Each number is 500 + 40 x the weight over its row's rms, rounded and kept within 0 to 999. Layers, rows and columns count from 0. Numbers have three digits each. The size before them is the row's rms in percent of the matrix's.

# down: layer 7 MLP down (transposed), 1280x320, rms 0.113, rows 1041-1083, columns 0-159
# up: layer 7 MLP up, 1280x320, rms 0.109, rows 1042-1083, columns 0-159
down1041 098:433466572509499539497503493505498529389472548552476535528527450462477535511462572448415499414431483476439501514448442451522502458500473509434511498473590545498461566524471540523430559572525556465539505460502527527433463469489527446477522560479441537507494440533520508527435506484582495532486463532462493482414455509499550487497506496476553497498525533463494485479494505417503509513493495530517490519470536474389483492455428477466503494491545559479494517473502564518512498490447510
up1042 107:497504494433429542549479516546541429502433496473535492445474550497506501542441461460570462381481478499483481480511523520429401440504495477485517464517462528479477475541495524513543475487503496510535485538481535544517565487539556542470591549496439527436486538492454498536441551449540478480533461481504530476535519499531488486529563506526478480438454491525528549483520491520466390426565509507430585522482475510525545536506509486497623490510451520438417555375480455591552587501529474
down1042 110:399486431377433530473493495601517461441498452518556453503516483502548500555488524506551482503509470536516533506485482555467494581436478510474464457535586546395593446549522585473490438525526520484492417563521563486544474520549526597474541512499459447572459475452462498505465519489543461424510484507525507471447499476454549511531483546477443491452548512461474526468526421518485451508511457538512548553421491474502491474488460525526473427504467517468557578451524497545596487481466493
up1043 096:421528450463504506459613502538540476471557596468451553511411505518525510573462468488507519398502468570456485499458524591506459508481485516480538456490457503540497499474538461482459512500489432506478443542538413534474482521552482509497450514529525500535470445508454517473373518470507520508408481418567473465451521449518455549564565475496526431458589445424529508582538598486535443488556448516533471440525479540555482448514477418502502558475524509487494525446553450492506495496487483
down1043 099:550499451528526501503518558426480527409489452545470488442600483479507467464544547495587519592472491468484559559516471519490536470505504548538499502512543510459514469438500519545531471529479471457439435527455560546483509450515520456569504525462418541427560525473426443486552522461521509496541483541424523493478482486459544572572399480513488509528518510556495464482466514523507522486446538536511539452485519557561476502565553488418548442518506459511472549520517534484564435484443547
up1044 087:464513559450508508453424446494574492526446550483481522480507486481472547524459450520533506498488527469475517539489470457520473460549474579516507498448503511485537484503476429420479515448566499520460454487489510498553584466522400518514536532462593536460570537523452478541528525542459610529514462534484582551461542542505540433497472458496507531449453553458452539493578544582548449578498473518484486459540528476499539519498468518446478494568493502524497489552569560487511442480411502
down1044 093:474563503511532508533497436434500482529531593482487530525433571458520462486463566488468538502535529438454441522484542544463495441471460468490523454524574480574466524472485540484477466536457516483496494507424527589454437555504491497601482454469561466496516518460525549510458500415519482451487463524505520446501445490572411526478517488545462497507486470487553451499459507464546564558482506433485528566488534561472486550531491464485463533511494570532478573490464493465534490539512482
up1045 105:580588469465416502548445488477551494502507483464511488553467447456493482514487482455554551503510523492483486484517520480496496490446548523567511505410470554529555585428496528519444435469492519545434483505556540515516529597478482495511452506526523511578518532504535489499509509460432483452564489517377482512467463469573565517412509508465412484451472499484531449469524513515543527486544513455455482494531510520514528508552507545458463490435459480510482527497453545563555461428537484
down1045 102:525493453546460529501492536478460519511470460480451510547594406464609506487540468438541454483497520520492495490499548491498466435443476440505495464543440515471536530468553579570540544493471500546504511556550529509530563418460486480541486467550523483444493569553515531487463559463515575516422555515481478501453502468580510568564504536480371445478503495497513464573544505521434513525455436468507473552504519565538479571540522533415555503452522467487508477484412417482509562518481546
up1046 100:562515585456551519576507530414478513526491529452478446469462509498462476561569522513533554466445446428469499497510527529578577558446536531519450445471551461569455401433526414506487527451525494429436507546451455516472478470494544464551566506558525502519491513515489500465525497523528507598487510474524534462543492456499433477455543532503534521532491563529511475533482495501581385468471530550524535537548532557483488487520534525555449513470496484508453566465524467526416477485481583
down1046 096:479446463446438473492563522475544460473532452483472472532533502521503479509494434518460484497495492528532488505467469457492469517494491465489538521513480516482494573501540473503477496524555440476534481471543463471508588509451486477565464514460442422491482514491508517523543545466537488429585506514478394495455483486408506513489501474422412523513498502523531489461520490555451540562507421496429523515541516537492537500493462483482533478565516508431506480577497558585524533628426488
up1047 094:542511544443509559509563500477519471529472569518441486523521527471545567552499506506465519394490560573554588482509461503561457573499440490475480528403440475593466411502558460513529498513519490486459466507521524438531551503439521496495537464517475497512480515530520481530510480553528558511525498465477407552464514483536511517408505528474466524506494431413507550454546531415490492433491454537456488530503434535546494515416542450481471467514517436499511542554546471524510429528496566
down1047 090:479483435557509501503451493514459511497505482522496478414475468485478428488507531459499475568510471467439426501496468521423483477464572525427487503550555483445507587460469516487484502509461470533586532537469482530463430481533554463491513527516499433461527557423479526504491517560554483487543536467518512491524487526508519470539543522464546456427515518616484478501471506565498530554526546440488518493467530498477450538580503530508491543481516519484423454434430512433491510500509466
up1048 097:537498549473510533483462485588539505529485459497490466484500541542439556551545518509562483497470468535498498532536473567549432470481523536483501431575452532471507475512429513551562511540522498562470412497505530555493490484456580483572561490529556559441489484490534453571405488469497455464468480505505611534506496479497466490483502509456487516541499426587456474516466518486523548450480529484570545491490476537463426475460459484528512492562418519409498516468464492541507521441494524
down1048 103:488520523522493554502418507489471442501471498437483502554438471523464435494514521443538537510466461463455545599498539452432415528458478502542535510457539612466527514547493444398512588477485491461537435598529510525510516477533515516560540526517514503468455473474509526511445552576487497432502517476470534481524477484523515464514587502418467544445492517520558475441517484533498551500480498499452498513527545539584501489633532508508494469513545535516475466520567507449481473490550447
up1049 088:512507525572467546540481506548524461544498437558512519535535510534538494511506473389442512550511515505498551532528527523523498519561478493544527465419443482570517499458474543480572496444529492486505562524459444478465435516484568526492498524551464421471469491497502505485495494523411494434489527474431470520532474505516552475495505415486477453531428477519502497453493489536512545385538508564536509531489541529482549433452453473487492480519565494479516494506505519561507507499525506
down1049 092:470425515446470447432557493407487428532532517480502437451418478492442498454556542550538537505511482461536453485381434468447457497460487459500418483532535513463563460524532509546512497570498489525442498455447532529543574521466455489552409545475457537559474507551546505447486524445492458553544490432531487461513562525490509509470485534534507466457582441501487520474532527463536450530467486484441544520474529468492538450582547437437485471539527562455519497540495542469479492473519486
up1050 100:550581563489507484481509546467501591556533505490507548512493550465516440512490503439448496476485497436483499429502484478561512502563563504443533536465497529421500544522508486524566605463445509418385574487518457493517524425491476431483500491573526577478491496477512475504418562515462548487452443567529505560566470479530497464522499450498485468482524481488494564527529460490512545450399466502482487440450505486523484541519444492469556529522440505437513529516527480472481517489445508
down1050 091:423451461465466519544499516477473410452507519563567479456474524502493564523492486559512517505499520507561495602547458486453520531500547511540452467512468480556537497456500572542435437508553525547540485495466548514532458497486540536457483519484448531498520485506472501564564472495482468524588527466438476458455567440458501495480456510533542545493498463500532490507482497511525443543575495552572522499534453526524595509486535477556465476553472466594470433460534557493519477499475440
up1051 095:527540470464529518526527470442445535467446524391474543522530465472531425517442440451461486477453563485464458540540442553493540542482450494546485481451516473542413509573447569548478535525516440523503542468483494408552532577518499504532479553512506531476525491459486463513549570463466548465530481431475580533412513613487474510528486452468531467458480459529568494492519527422492504479508424508461496526494550495475519475498495546494519581522465571521506551483514510486496525539461495
down1051 095:492499540463544405495570431443453520542464450506484502498498502486505499504496536496489503461456502540478535470527468514531492476454527493503481536527500496559470455586469429586463564416491442465508507467520481479530563549531513523493501463465525537545543492382467501465475500512525497499547562560497568590437466537527451463541573451516554454475471481465500553533521518520429492553482505448505495545464510496380505515527503583559482503506511506445550513432442501543519568548471460
up1052 098:468416509443519469424556483517594500424506550513537565560527588512496531439527583481515528470571555544434474506453514575519520518497425516524420486582489513467502482497494467485543463561525439564508503464520575475452515554516502464497552450522531493478466502548519563533546481489467486475522487523557443580537419511504484531411541468443452478474542508507466497462542439512599474546485558512532442498492495479418517425449536442501527473467432432457512528504505483587531503482490480
down1052 101:527495506518579450481497464415514512524489538520530529501497503570449457424526437530456433472479455485539545514572538497503503500466549540439564466505546455424521512487486498525475548488432540479510469411468459505507508555474499497522441487502521454514445534539516469529487498535533600500551512537485599519482533494520522477499494521497582442427505559494537505451510491416417505498527497559451462524533488466563520549397452436486489513542569556492453479495502447570528509464478537
up1053 099:441519447454496512487541548459482499464492539481524544495513465529541449495451490528484493545479473507457482530469514527485499540501585408447457547515460489523563520468512446523519531424502479517559503531501563466458510482498576524438515504558513503435502449448461498416435516518483493540541523452543503495478475572472497543449542560547490468480477469555526482426543496521517530515490539562504540457463512512487508509476493501446503470531555548484528523534519491506595498465459526
down1053 108:519545400502560516465468491513478469475449510432458453549533505467413534478553495478468473517428533444510504508571541453468490554559576474503486471501471500583534523523433489553474462504527558511492464464506448498522472457501496606500431372520478557499547456452546524554536513461510552426517519501578486531503539495507481485465507397500517425529524461464534504491529511444478566509527484533605479529472483510516442482482511499466509458448520537512531519504473577485486492495489505
up1054 107:601547512482453445502448570449526520499578452439488535510514464540478529427490573560479546516471539514486453481547488451533498463491542510550541487473474497560465526503501539539552444488545529560550438500513419483552489513482488504496524469500523461486508514485542504460514560523534468522554440510496461515568508489597388511522475510440442531492525453537457519452474491448491424537523496524453444547488504524479492480474545494477486509547519437480526525482477530489509516469510456
down1054 104:474482482527471556581546441560548547498535525518449503470506496473523490528508471513470513494503517487496479473526517586504500505412542518472471515463501482498443549536438482532515482486446448502576523506443572439478518481529597570472539568521504518525493511545512487530544449533483476500453538491496505519504482440459476468480488480508543492506440458431507550500554501531454518501522444546432516496505510483522462484427465498454427539506475529476447438560415575530427479488445514
up1055 100:520456482540423477447517548453466467509540539522479481538522440502501478451511517552522475506496432486556537499479539525475539523538446556590505485550430474453503474566497488473471490472506565524460439485509519488466525563549593523513535488572534492467509466480359431492414492517442425479517553527469509506529502535480519470520504421557468527486500508488558472505443560491541498483464497573554461477489454486448529468567492455428441477471510508471516508446517515494460548485466515
down1055 102:468465493451477539478517507413559485483545506505556473499508519567596460441506445472489498515510462535454434470482467516525415461520551506485504501505528516532485514454431535479459418520566550539520545511460385522561468528502429544540516432537484487479424500500561528460481571509520531445447428462551404496569502465551490513539548415469491444522464548570468439468568541516459408481575487533467480480484545466475534562518512511523441548507477481534541468506506535469555501575482459
up1056 103:456476518479474544439469527531494497482460496536505504517533387498451498445566437508510497502451478490499394536487471555491556512495531541540502508560501491570505541437561530498538465436509534479448568563492539530516416520524595469487522468529558519394511508484483550510473549465502501519521509437483588502533503449495533478433408479469470503583427508485537456512518483492565492550569454459487469488583470490424548469474486530513508500482532430542502527503525516551518495492543481
down1056 099:503517500505586433547571521483486493441525600429533503585495482474490472494487562528513514478495521479609544402494478474502529451484449464539458504465545458538475493473467497536519522571532541526528506455566483537512478477460436490425508497483527501458523501514455454574503494455570512530505529562495446518453555519502493514506579564497509460490516483505544487488486522475527419453473495474541497471411510481521523537553478509470547520406502515525465420452455478486512580551564553
up1057 099:416488418528467434501498542503446494489454506465479504486432518449473544494441458463482558452499577563427546451523555453465498514579402580499506424488510518507479438456427448445529482513549489505442471504470509550507430489499463481512487482523518538475532548528519522480476500529533490507471479435538496531471464558502507518500552498515559500471415552487516494526501444480482608496517461505493497499551454505433583514497529425499522447439521559437480557552522508545575472499443488
down1057 105:522464486534504530507531472494519475553501497547539506439517405470457536484537516501579459521544487485519545466570520455502464451528502518473547502498509500483510517502475466458521570425448515597492525495582513473492520562458467525584402512515463475485473417465462439472475513458530507594542490510568491528524523573565453510483548517480502640538466501472525420532515478513522490523532524481557479409487540511468531440531465563493486505514484525432548431499460504511438476509511465
up1058 106:486498515569464538485508522427561437543475441522480519470497480524560459445488461497508506520480495425450489552454456464470525488517539551553524461492508477512494430473485477540519493432419474544471499466558523485573504551490472493495508545466510422461460546476528510529501465513424426468458533533552511493486591475452480505534483512486517550486539557486515450446432540475480437464529549425516482579483491453468481521498470555509486434492545580492573552480514542450504437505550459
down1058 103:518503465489426507490446501505545459440564476525475479518544478570472518480548474509510475537475488449557524506447478440478478501544467475498561461507512467466563420491436451545476481511543425520587507493474513529483502559431543495419562517504482487445534525540452517470497542502590474504453510511513484481542502485444502478474447570514486534471458533434467458530433493518535488519490487409434520505536382505466498513441502482476517405488453524480486421499551590435516544482485539
up1059 099:497558477560422523476435501443523474487541473490493498514425466486485548492481512524515476499445499491471492547515511530494455498488495513506507505502454567450483485545491413556497487496483495515605475505492469434524397566571486446571470503549528474511426417519523450488500513476548508494500510526483471528533482499554512479499456525488481461490525450480494535467467528479501507515521594504499489572479480399513447507471509523481554556463497512536522487508486510465506456467547573
down1059 094:468477468430561499483551514442520515499463528557532507512465505519492532484486535564476470472539603493464432505484486532516574495430501498541467490521510489503485493497488585530561573477466557427528501528531498484535494439499459558450459491506438465471486551512433457449468539485432458543506386484471485475468494500496524496481505506558550497508475528451516545533556519549565484511478513473468488502460493503589520500539437544502492469506461456551485506463538492465471453510431503
up1060 096:442494558548543503467532478506526529566517538486574537469565528472535473480573411512478516506513469463456476540484421508538502515412543496472476452543522489450537509498500426504474499476442538503455491515456460493504499512488509513559568480449549491527485562446514531507507474500448429498438486570512553465439520570570533516572505543485589434458488473513506499416541533489490528507515467498515480513505519417511409541530507488491560528508465488475476452515450545483457463466520475
down1060 099:466509482484582441567487494507403467456483462500435481555509520474483491502496535558535482508536529463466550522452495487519478535411483397467435475450513471465476492506477458475506519517408611572448557504501459471495485499538510483484441517502529560437519530532483453514508528553499508485581526544475463493508485550455530484465488504575543540495512466518430537444493498523477500501458557506484464501496534570468499548549535504518584518524560512495508506559448527548482424524488432
up1061 102:481458524513428368567453470475525461519477627496488507522464501531517483503437546499517522503592503452495545533539463506520514458523500457532500536517457457445464497488523552529472581527435492462560458456506529514549505497459417472534496522474528441481457512512565544514543527548490481559484473503544536518495420477523528477434539446570517551427493525549548520452484542470552469537511513594500487465545458451488508578490512571516536546531531526565504502466536470566587451535505525
down1061 095:442496513528481462513493515434514432507521513525507477479534553462514510466526479528484483519499492468498487469459531517596487527491574530553565530453518512521469448501534519570536427484455516489507513471512613530517511413566576512431471528540526451490509488506440452549480490461492501549486465473513542466526517473460486447460506493540467498511445455549450552543538555463552530446535541426547498460515489504498485483522487452452498515470400476479465549503494585402504502431503485
up1062 132:481505529490500516521454519513407496524486502466425523515459516584581545523493530511465430430521521514500471446555453505439410438494458522494524471578511501498505506519499523511432468535565476454495413572440492552443491468566515572482539471444525524460504508491546534460441477435478541443526494512513461560498444557521464504575544465456509535479503536559533541525536521558507526564491532456531553505509521490502449495502454439529533481460429514540536437500524541485482467510496525
down1062 146:558526584582481528483540529519460452583524489543413508459534490561497496567567462491570416497461546489539457498509459530529463473463512492495466492551540539482509504519474515518431423506547525399487441531524511580558520551544474475522503508449493496510436517422508501498511488488500453475497534476446447484475473537516445453551490462525439531491528497532478562479491424470435479506549508410549518509470482576551522502500449456487551509533497487540482509480472559503537411505543566
up1063 118:507582475465494479481495506474472506497481459492498446475489535520539527502502524526500444496461482531526567420495464514552510571484484490483522472541532514477533486525518544540509559546492494489486496458524545436464488474472544469398460492493488511448520555539536481528457504497409495502500519483469567473484535450498567536424444512501511506523528527486447457429484494462553577452431476499462525522568484513558489510479586474463447504481474553569478481527472458540425462481536522
down1063 121:565476487508557451432519557450507532526505470602501451448560521432508503528468446477478483508446560462549558534440539488574497532510464564531502495534533510511553509476458482494507448436486526476449450554516504512512472484534481534539436460577510474516428450452553518468476567502454513525472563466488572516453541518461588486486458537504524476544524543500526526463546509491523539463527564510459448451490483468458487516478540447513446451525468448444478560553457509454539474502501501
up1064 102:429463436557535486521514522480429473508505449518489562457498478461531488478517502558521468471476556484450486446539466433528512473481493467530439492414483569495485508542525467479524455506530473504515539461513475490562574451448503542502532571499497481520460471430515509464510515507474532453512518517540496454582471463411463489470454484509532481436472569556536562490453533434499553461530456514525591579484438474465541434432526475520479586507508495528500461518460486480555487526500525
down1064 102:462447429566571479508498463435446512497483512487520471456507448395489556569536484586518488487455539451496505498503525435496546492494525402546491505446451560546479509525494488478548451522541513513520521433565510525545596498468476610495502495561532450511499495492497480423527513406574468467507515464556465558574511479429510472514505469538517519513501555531565539556410526466498530515531523512550512589491487475512517420452520417511495550546554531454477490551453482508474529485472487
up1065 106:498533575533511464530462491458450521541447464519481491512518479466507499503527517519557507495471496520440457542425483507520480520587461523528455507468497478485450452479467599453567495474490519482501542516583515483498534542478512433450476477497548537570485556532563487446453510551462517443489428476522445434526524496505483467466547440588450513528540499472471536567505500486555507550495489529541516490463466463459510490499504522591482527492549463507490527489470474526537517513532489
down1065 102:516441486534556497484541497498536504533513473529442508519463520518456467573517513534507479520464572496530489541404489533498472495494536422536462465519545477477481456594481510472494416507528460506500582505510504448508493441602509485518497548523472498481466439484570480542511527467444551551539499520511463549503498581455413495515485467541459455489474445509552503484502482513443467433475470456500514482462536526468518500505512499516447502535497527534446481534578490516498431481454543
up1066 098:454471439528446487583458470570533551520530450477439493513488492512519497456461541413557535471529532526502484527543530420451454504512524468533505521559554512509460517479470485485463476541519491463509528539477487513527474451472587488541443471476485543462458525512488505480512455510507465413507475550484536508586536493544466574537553540408479457493467467517411541460544489498571540468571502554515506453482481491534511495633512490455509513442511540402474528499535476567480505475452520
down1066 105:474576460511573434484508432504505509529582506545509497562548536533508489552499472445536559509550438593478569559525457437499577502521468457602469488477512499469512496516489421470496510489512561505541443455520449515478479484507511450572545479468453463519516568526547549485460482510526566430544563527560542506445532508573473526509506531473451574553505466531471472503559504489536515505521511485486443435497521523551514434430429523502491513449529526565460555550554508542494455521435590
up1067 097:504516469486420524476540513402520515453480555572502529514511469522545549504485557572489544507532552460422512471506525504448411549517526507464478496430458518509533480456482492565455472523517467554506549484447573479535454489520452530484558495513469484515511493464505477513424498567503498456484486560495518430523484484546470398547524448531516539502548545498481546558524480493521484467439501479549486488396556541530516579461564461453502472490528464432468530489491533540510451490551524
down1067 095:473486518479497516499579529592482475522461489422539451466501494408490501502538484519430500518452479548543519542450519496500475465498480475501476493500524503490479557489428512452562505513538497540489479491541458507550529479499515432584478473482483480522435467503513560523472515466452513464527462422479487552461504517460485513522534521444508443427506459475527481490503520408483493546573549476511385515529521468501452457483501522590512535501535515526506477515575488436463580484477489
up1068 109:540489505566501509539492448566538582545436430529518465581531506479511571435584506479478474475527566499416496532541444492478534455526505541483515465525489514432504521533517481445443519437538570570481439516542461488519543497503483543517501488482461525507500575447494454553547439463559543488468555509504522490433543481511516511493421492455522524418438501559447460557532535475506478468475457415515481512503418513478523499465563522442477525388483519498459491486522537463535507525486441
down1068 100:520531520471528484563509449457493523492536523589522466512468525482557538485485462527585572512496516531538498482509420506489530516536516497477549492562549548478451540528475488517546507525540485582464543493532491511472497497510538512493464468470513442489417452464511415509460461502468522449499482454508560429552471542557495461526559548556583476456410542609468469435524557566432499449438535504530467449487536577508488429476477513507541461533521529534531507504495476584489481564496500
up1069 098:545498527553512530519541515462473484479461454470526526545464553587539502511576499562490455487510485525426490376482488513538495525541536482625441478510450546513466491514452405525517505479510619470475473467485533486571488478470451513504423501526530440479444554491517523504443478454551460533503428522518529537551445543475513554479463469515487472552480499516483505534499428472500533509456593546569526500535497557512489559436543504519491426511491505447522533505515583469498480473507473
down1069 093:468460507489493479471509497460538504486445508504513412480528481446506457527459476492545517513480512398482433598489515538508545502501524537472560502537505548525536453480532499525531510524478466477546536512550491446425495466486481481489527491491508506505474442474454538504475447548473500517419534497549505646531506523479486416549536493544517528492480520538462605509382562458539429500540485484529475496506544465458448408522489540479459547449500485553447457437556535511448526528577523
up1070 093:493461529513546524524538526436464457561471602474489446468507526483546446503507451459469491464464477540497519512503482463441502428501424529459497550592539508549563559547505527498480517481557452531528521562507452510496420458464508472583397480489441518578488507509498489472504543512537532487498440525474582531516504544471539449551527477479442454483500472511457497597463506524521596553521489494463485512432455463548529440468542537503502548427508502514551464504533553487464511509557546
down1070 094:596499515444481555472415487552518461510539512599453536592503463524509520504558464496496486526491520500466504527500437514610482544520535532551445461430466495462508470463492500517544517478471522537560487495546486544445519467496490583396507434451462500429521480528495537538492555493439489464436526501499526522515567470530456561473498489458557557502508471457511541478509473496509449534401467513511518469588477567546460483517409475495523482491520592414495526495560477489444534493513463
up1071 097:533522452468453481556541483463486454489461542531440520508550418498544561489481514498491530604420446539479450490535468468504483530564540574469528504482496513463503518518470532510527567552556485388482457476519507474552522451498428456474516518528516544436512462524496475510477525514464539496509460527418508499491505539483482455401494541513570497476463386513510543651518596439449466527521482471517480547488481505493491527518512526545476441428494545408521479585500453486496412529493557
down1071 100:501481557388561522489513542523587474487444483516500526546475511561515506500445502491515489469527500454474577484441533489532539513501441481465457425481465436569515444529522530585501466511458470455480543495510484466498509515478488540500480511536477474459528507528476480511510440460512488498493559489484419539461537460493518524453486454516511513492574531470410493385526503457438521442438485541472536538469492563494633548507506466502408529484471549521496505511540503491567465490488559
up1072 097:463544465525427433476481584458475448514445483524457511553443431500485521543494489489518557454518540472417504455476430454482500565520481487439502478520469508517443513513498506515500532589489469541446488430541533525508505570530501477486475514483496504460571492507506488553519504547495463484524492570508466505515480531505525578505408441496516472565456431540539482522443512499527495498453561531512517545533452556508467588489476562461504511483468488529502546494528483498532560547479501
down1072 094:550469567472511490540560508482517488510467450450533446447503469560501487526541529570464539454445507491520493493412549516558444578476518460528540518560393532495618586527510501483546560486505504513520507531537513482481516476522410535511459459474521494516498498516429444449567495435566443472495573475500518464480555570474498474521526478524416617463500478390522536472505484451477540581525512502489464431475476573517453527505560465527471569532491434495431511569572515444519540470477511
up1073 099:585452549507521530486491490539481505416487584466488437555485469476535467542543515544460461574556490489480438487495451571469366503543470545474488521495519429538537484540482498513557484464522529515419486462499476459499494483498566564444496497555528471468475485467512538500506512515544515491462478578614462507505507468533481522554481469593484539568470447587488457447520469473492532462511496481473571478567479495510547470462557543442487450479522458493482487583422496570506515555474507
down1073 094:499526493521452468514458499470514502504523475540506552497485551543504551467510474493494544514511562478488487603474466521530609504527508508496464489489460517465473483567525417438492485533483434447556499494513516594498491513523463460516496525558495478531513532552470504433501473432559511604492545423412512545475503524522444479462541500429464479450491479495497529508501473520523470498576467499528486482472492509470484556459404479558431453526470510520429533470557517439457502410430523
up1074 108:523467565564462545511534442455468531538548538486486569438492558509468463488460458468459418517494495565512510502477469523465499532468366521492500444466476468458543505562479516453469488526488523432453524514589521496480506499472486531559472461557446521547523530492515492537457535521496459501557595478511494475455517483467511501449489497470506411441481511449494507490449524539481453490485422457519568452592513494493436522468491464499554573470487487493514515471525504501432499520483496
down1074 110:520450509519489453503456454587517486522521422531520462422518489476457608579462446524553479488500501513530417480491480452547508556492485532488487507515481518476495500483581424509493559543483583531477502434482475481473521443496492574546439438568554448529458457461503549506557542417469528515511527570481500437588482528516488464532484447550480575496574493556545574515432543457468519507544516469528465592553430514454467558517477509555469429494450498514506481510505486470547473526482510
up1075 100:465488509535559524485530411534453427481471505424465556545530434427513449530514600497496534516532484537484419510474495547504511508560439457439552494505520531569540551452553486484549491421559460510491562503511569511536426548445512458513525380519492535491471525456449471532479506501504487530498496472522503480487489461434479522521549503508570542519608496509492506511519461500474490458535485494534554557524484521566460435454498514551501493563444514501495570527528557606498518505509567
down1075 103:539494492490469486463470583396525505470445519515495509480456547567470532489500486480495509516526491429454636460490526504511532494477495534471496461501444492470440489527516499524553504536477460546455467469575473445472554442539499486491491593536433487483510498501568527426431488526512539495463499471521496519600507499491521513502496463587467468468455526424488428552455582447534495565475466466425422464473459539478507600558527482512530503476577474565493502470507452466546496531490500
up1076 098:582474400514588483525489516492534504527505475502515527529518505517509464474507497458537494451482448558459516486497482507442544498440591467499573554496463513534603520562553601455553474568561465552556528470473524514489449492495467472531504526521491507509523466482553519508434487512528527495502505521497464484566497470529454465445491511530574550525443485498571566518475484412513508477490400481503475548540418471482546503466484483508579503495520507439562496506609460536529517512495503
down1076 102:468483516492439423474457503473510490488519619505493400541485488519464489591532553523448487503505561495570474487459532435529490542502507566564460462383452501456487459482462505547509466444518412453498442507584480466520456440508564496461536539478539521521466455490559532515519529423474594520523565488476521547512488510564520533564499497509483444460514516519445554462532505565471501546500534462502530546480500583579467418554501529567513536543504482544446471515491529467478492509543470
up1077 104:528449442488521545535462509526401486470521481512449503557458574501547456464524504487422460437545514535520500433508483475553449519500487539586490545457451555493484497525543508425487542505543507589488579550435438483435449549443480559468510495520455507493502533472489463549467497493450509471513461476535460471505496460467537459527534522554447553481546559446501482541511509495511481426466529517392552517476519467492489462481503493462577487473484524529519507442485513435530516538444511
down1077 108:501409491466580497464468480543509522499653421431529503520446504485480522410490482506487504486504470463542565474537533531594463504459488555545508423480422497520531490479456503552526513581500508497480502442471452473438522501484462486530455499492426511483553519528536461490549478508530488481496529497506488530491599484441528486501540575515501489519482556530413530540515520484475433535544485543480462465462465480518467552498495427520496554509477466453452438482524507451508492573526485
up1078 100:550504453502503491504476532419517480549464530483516522552468527553462421482485515523512491550448563471443492537481504434382482483501560527478498582468494445539404457479522455482534459488484526509462473547501538518495507490464571515469507511463548465504483487524469527474590450464490585567527477497523455498528459486515497456531522571456531455463542533508533457487453510472501427541493441545559488421473477477559482510490566529425465474521425500467608488481453575428474489579502446
down1078 104:495506516495508543537491497531506554409485532498440475490502471495566531499522447470523470480475419481473476436548483540506500532541468432536474506522495514467472495451543510602526514512520429570463475496444493518488516488534428496552548470557493563479456522473503465472437503477534474530576479450441539480522484509551544530551508439501489542497506460528579515472522565489588502540510436531543485594455478461448531506489597455504488482483454476488476495448455549506538475427461497
up1079 105:494513482490443483504513455483561487537523426433539472476466495440457485522502484435493489468493453515471469499477487499470611518508472462480419513528461549565468553510497540385467420465518455511570544506523491547493497472471448516513579488522495544489516533491508578496485567467534552501445517474435434549512474439487547442536525524503466479497454571532483498542488543486487465467484545534506462514456580548556482449459494557491482496534498502551476467566509546527497492482513511
down1079 099:539491522508567542466463453482448493496528513509487518546530467466524479480504461564538434506555466504499522503477506531438440534526401464449596489431512504527521453546514503462520548525454487507421483522512422538479530465546507512448504537527456518534511520558464434500500542555447469496481497526436532567501478517481475462459538523437453473539471462533537540485567523509456474523489498541506517500546449479462528551506516477539513524493539467487551524473556508480483503528466471
up1080 093:503473449462517495460418459524558575525428531481468511450532531419495568441474510449509470567534463489522485552462446511498477449520529520549530481463507505500458456439457490545506500577437475574489497498602490459440553504512515528421458520487482480475461527499472538553478454530501551471499495521520555444464513500465544572536424558582556437490492545525509558517452508539441459461457511469538510446585470499457439540480572460507570510494449464521468466467502486568517524450539518
down1080 095:505482498496437427464586505440515509523502427419445470505531441454526498514533494548503626544470516428526511541506452516565507531546542488489456495509565456449504491530495458536531457481551500447482481473544432515483441521478501484636487579467520503473468483467589469445521533524470459580427442532535521518501558485544564464430518552465463546590479522516555542477509544438457463431439481556539472468492510522490473519437474548423495534470493487509519540462463493514548497536505521
up1081 102:496526463437500471473481491493523543480483530444509435478536447504536560477463527490509516560466566439523504555472497483509425508435528464611454488463518550470488507528438461498570489432448531506495551497590477496444542513490507582536490529591452500493513542532504473518518542504567439511523513504525423547556516490484538515455501468493514488513453544471464478493450503446552533446392507461479444561432554505442574526512448457471514514572524529455441564469436549465536561493497492
down1081 098:495521461564557536437528510432524520521423553478530516484552480480533519446518554589495445583493422457361531514547545536549608497511477500485502421530556492471545466512550491501483472513567510538515570519511530491510548471548520472495546494543527521548516476470495490506414475472477536497537519519519512526501500530558453445475515567528464483501524495484456560534517548454546458470421379543537500502495510464514463534450511558461444424533492468550549492520536470471481500499518543
up1082 100:504555528480510531515450426493447525451560548564472432456546533474563488579520469489532466490476551500451453508500519514540462435529545505465544533491427526501493450501525532532501436475525471488487527492481530489442522505487517548493516448425520471549464440498524462382517449469494518528474562483480547541543520517508458558509479450487560511540477549483472498503540431531547493459452455453455478465497587473521548534490515560563463496499522486500511508497495493426443494453428522
down1082 098:451449503547506450494522456446495466498503460476499536528519463497483500458535445532438442530491451524558517457516545526482435553558531574478546481522462526397518584441358459463460518529517521396486560537457468481464488449541528459515556552551531535465509516520466514578526573517535496467438490550486476489524541484464515526478484475541524427574544507437492574542505487519475420434511464504501506478494529467477470581435441481528545467546488486434526481532447509543492482503545511
up1083 097:371507561505539507516510536560483436510491574466497594518549532582525492500550476504518521531475539493494484551408545469520500517474526552538492463509454534513504459532537524452490470476550513466522605483510519527481521506510433543467500435500544454429469564482505449516442452524513463467476502511525532469383403529564511499486543562500546567553554531491467569515499498503511486485444472485517448509507502492493480506499484469553540474500509553571539515530531509428529502487552533
down1083 093:545461500505546479461480472499514486449487455504513541444518488367489507516446533542469470505510468500572527456456503542476531449513482495463440482438563499510464512491511518534466533511484555453386474541425468483544521467453459486530526598510444569510558501567500411481486525460468524518533492482442528528556539440495576507427424464517518476568502464503538452493483507497502486580459473531509490461510490462505504580540565492452508563517524436443490443517459462527438509511528476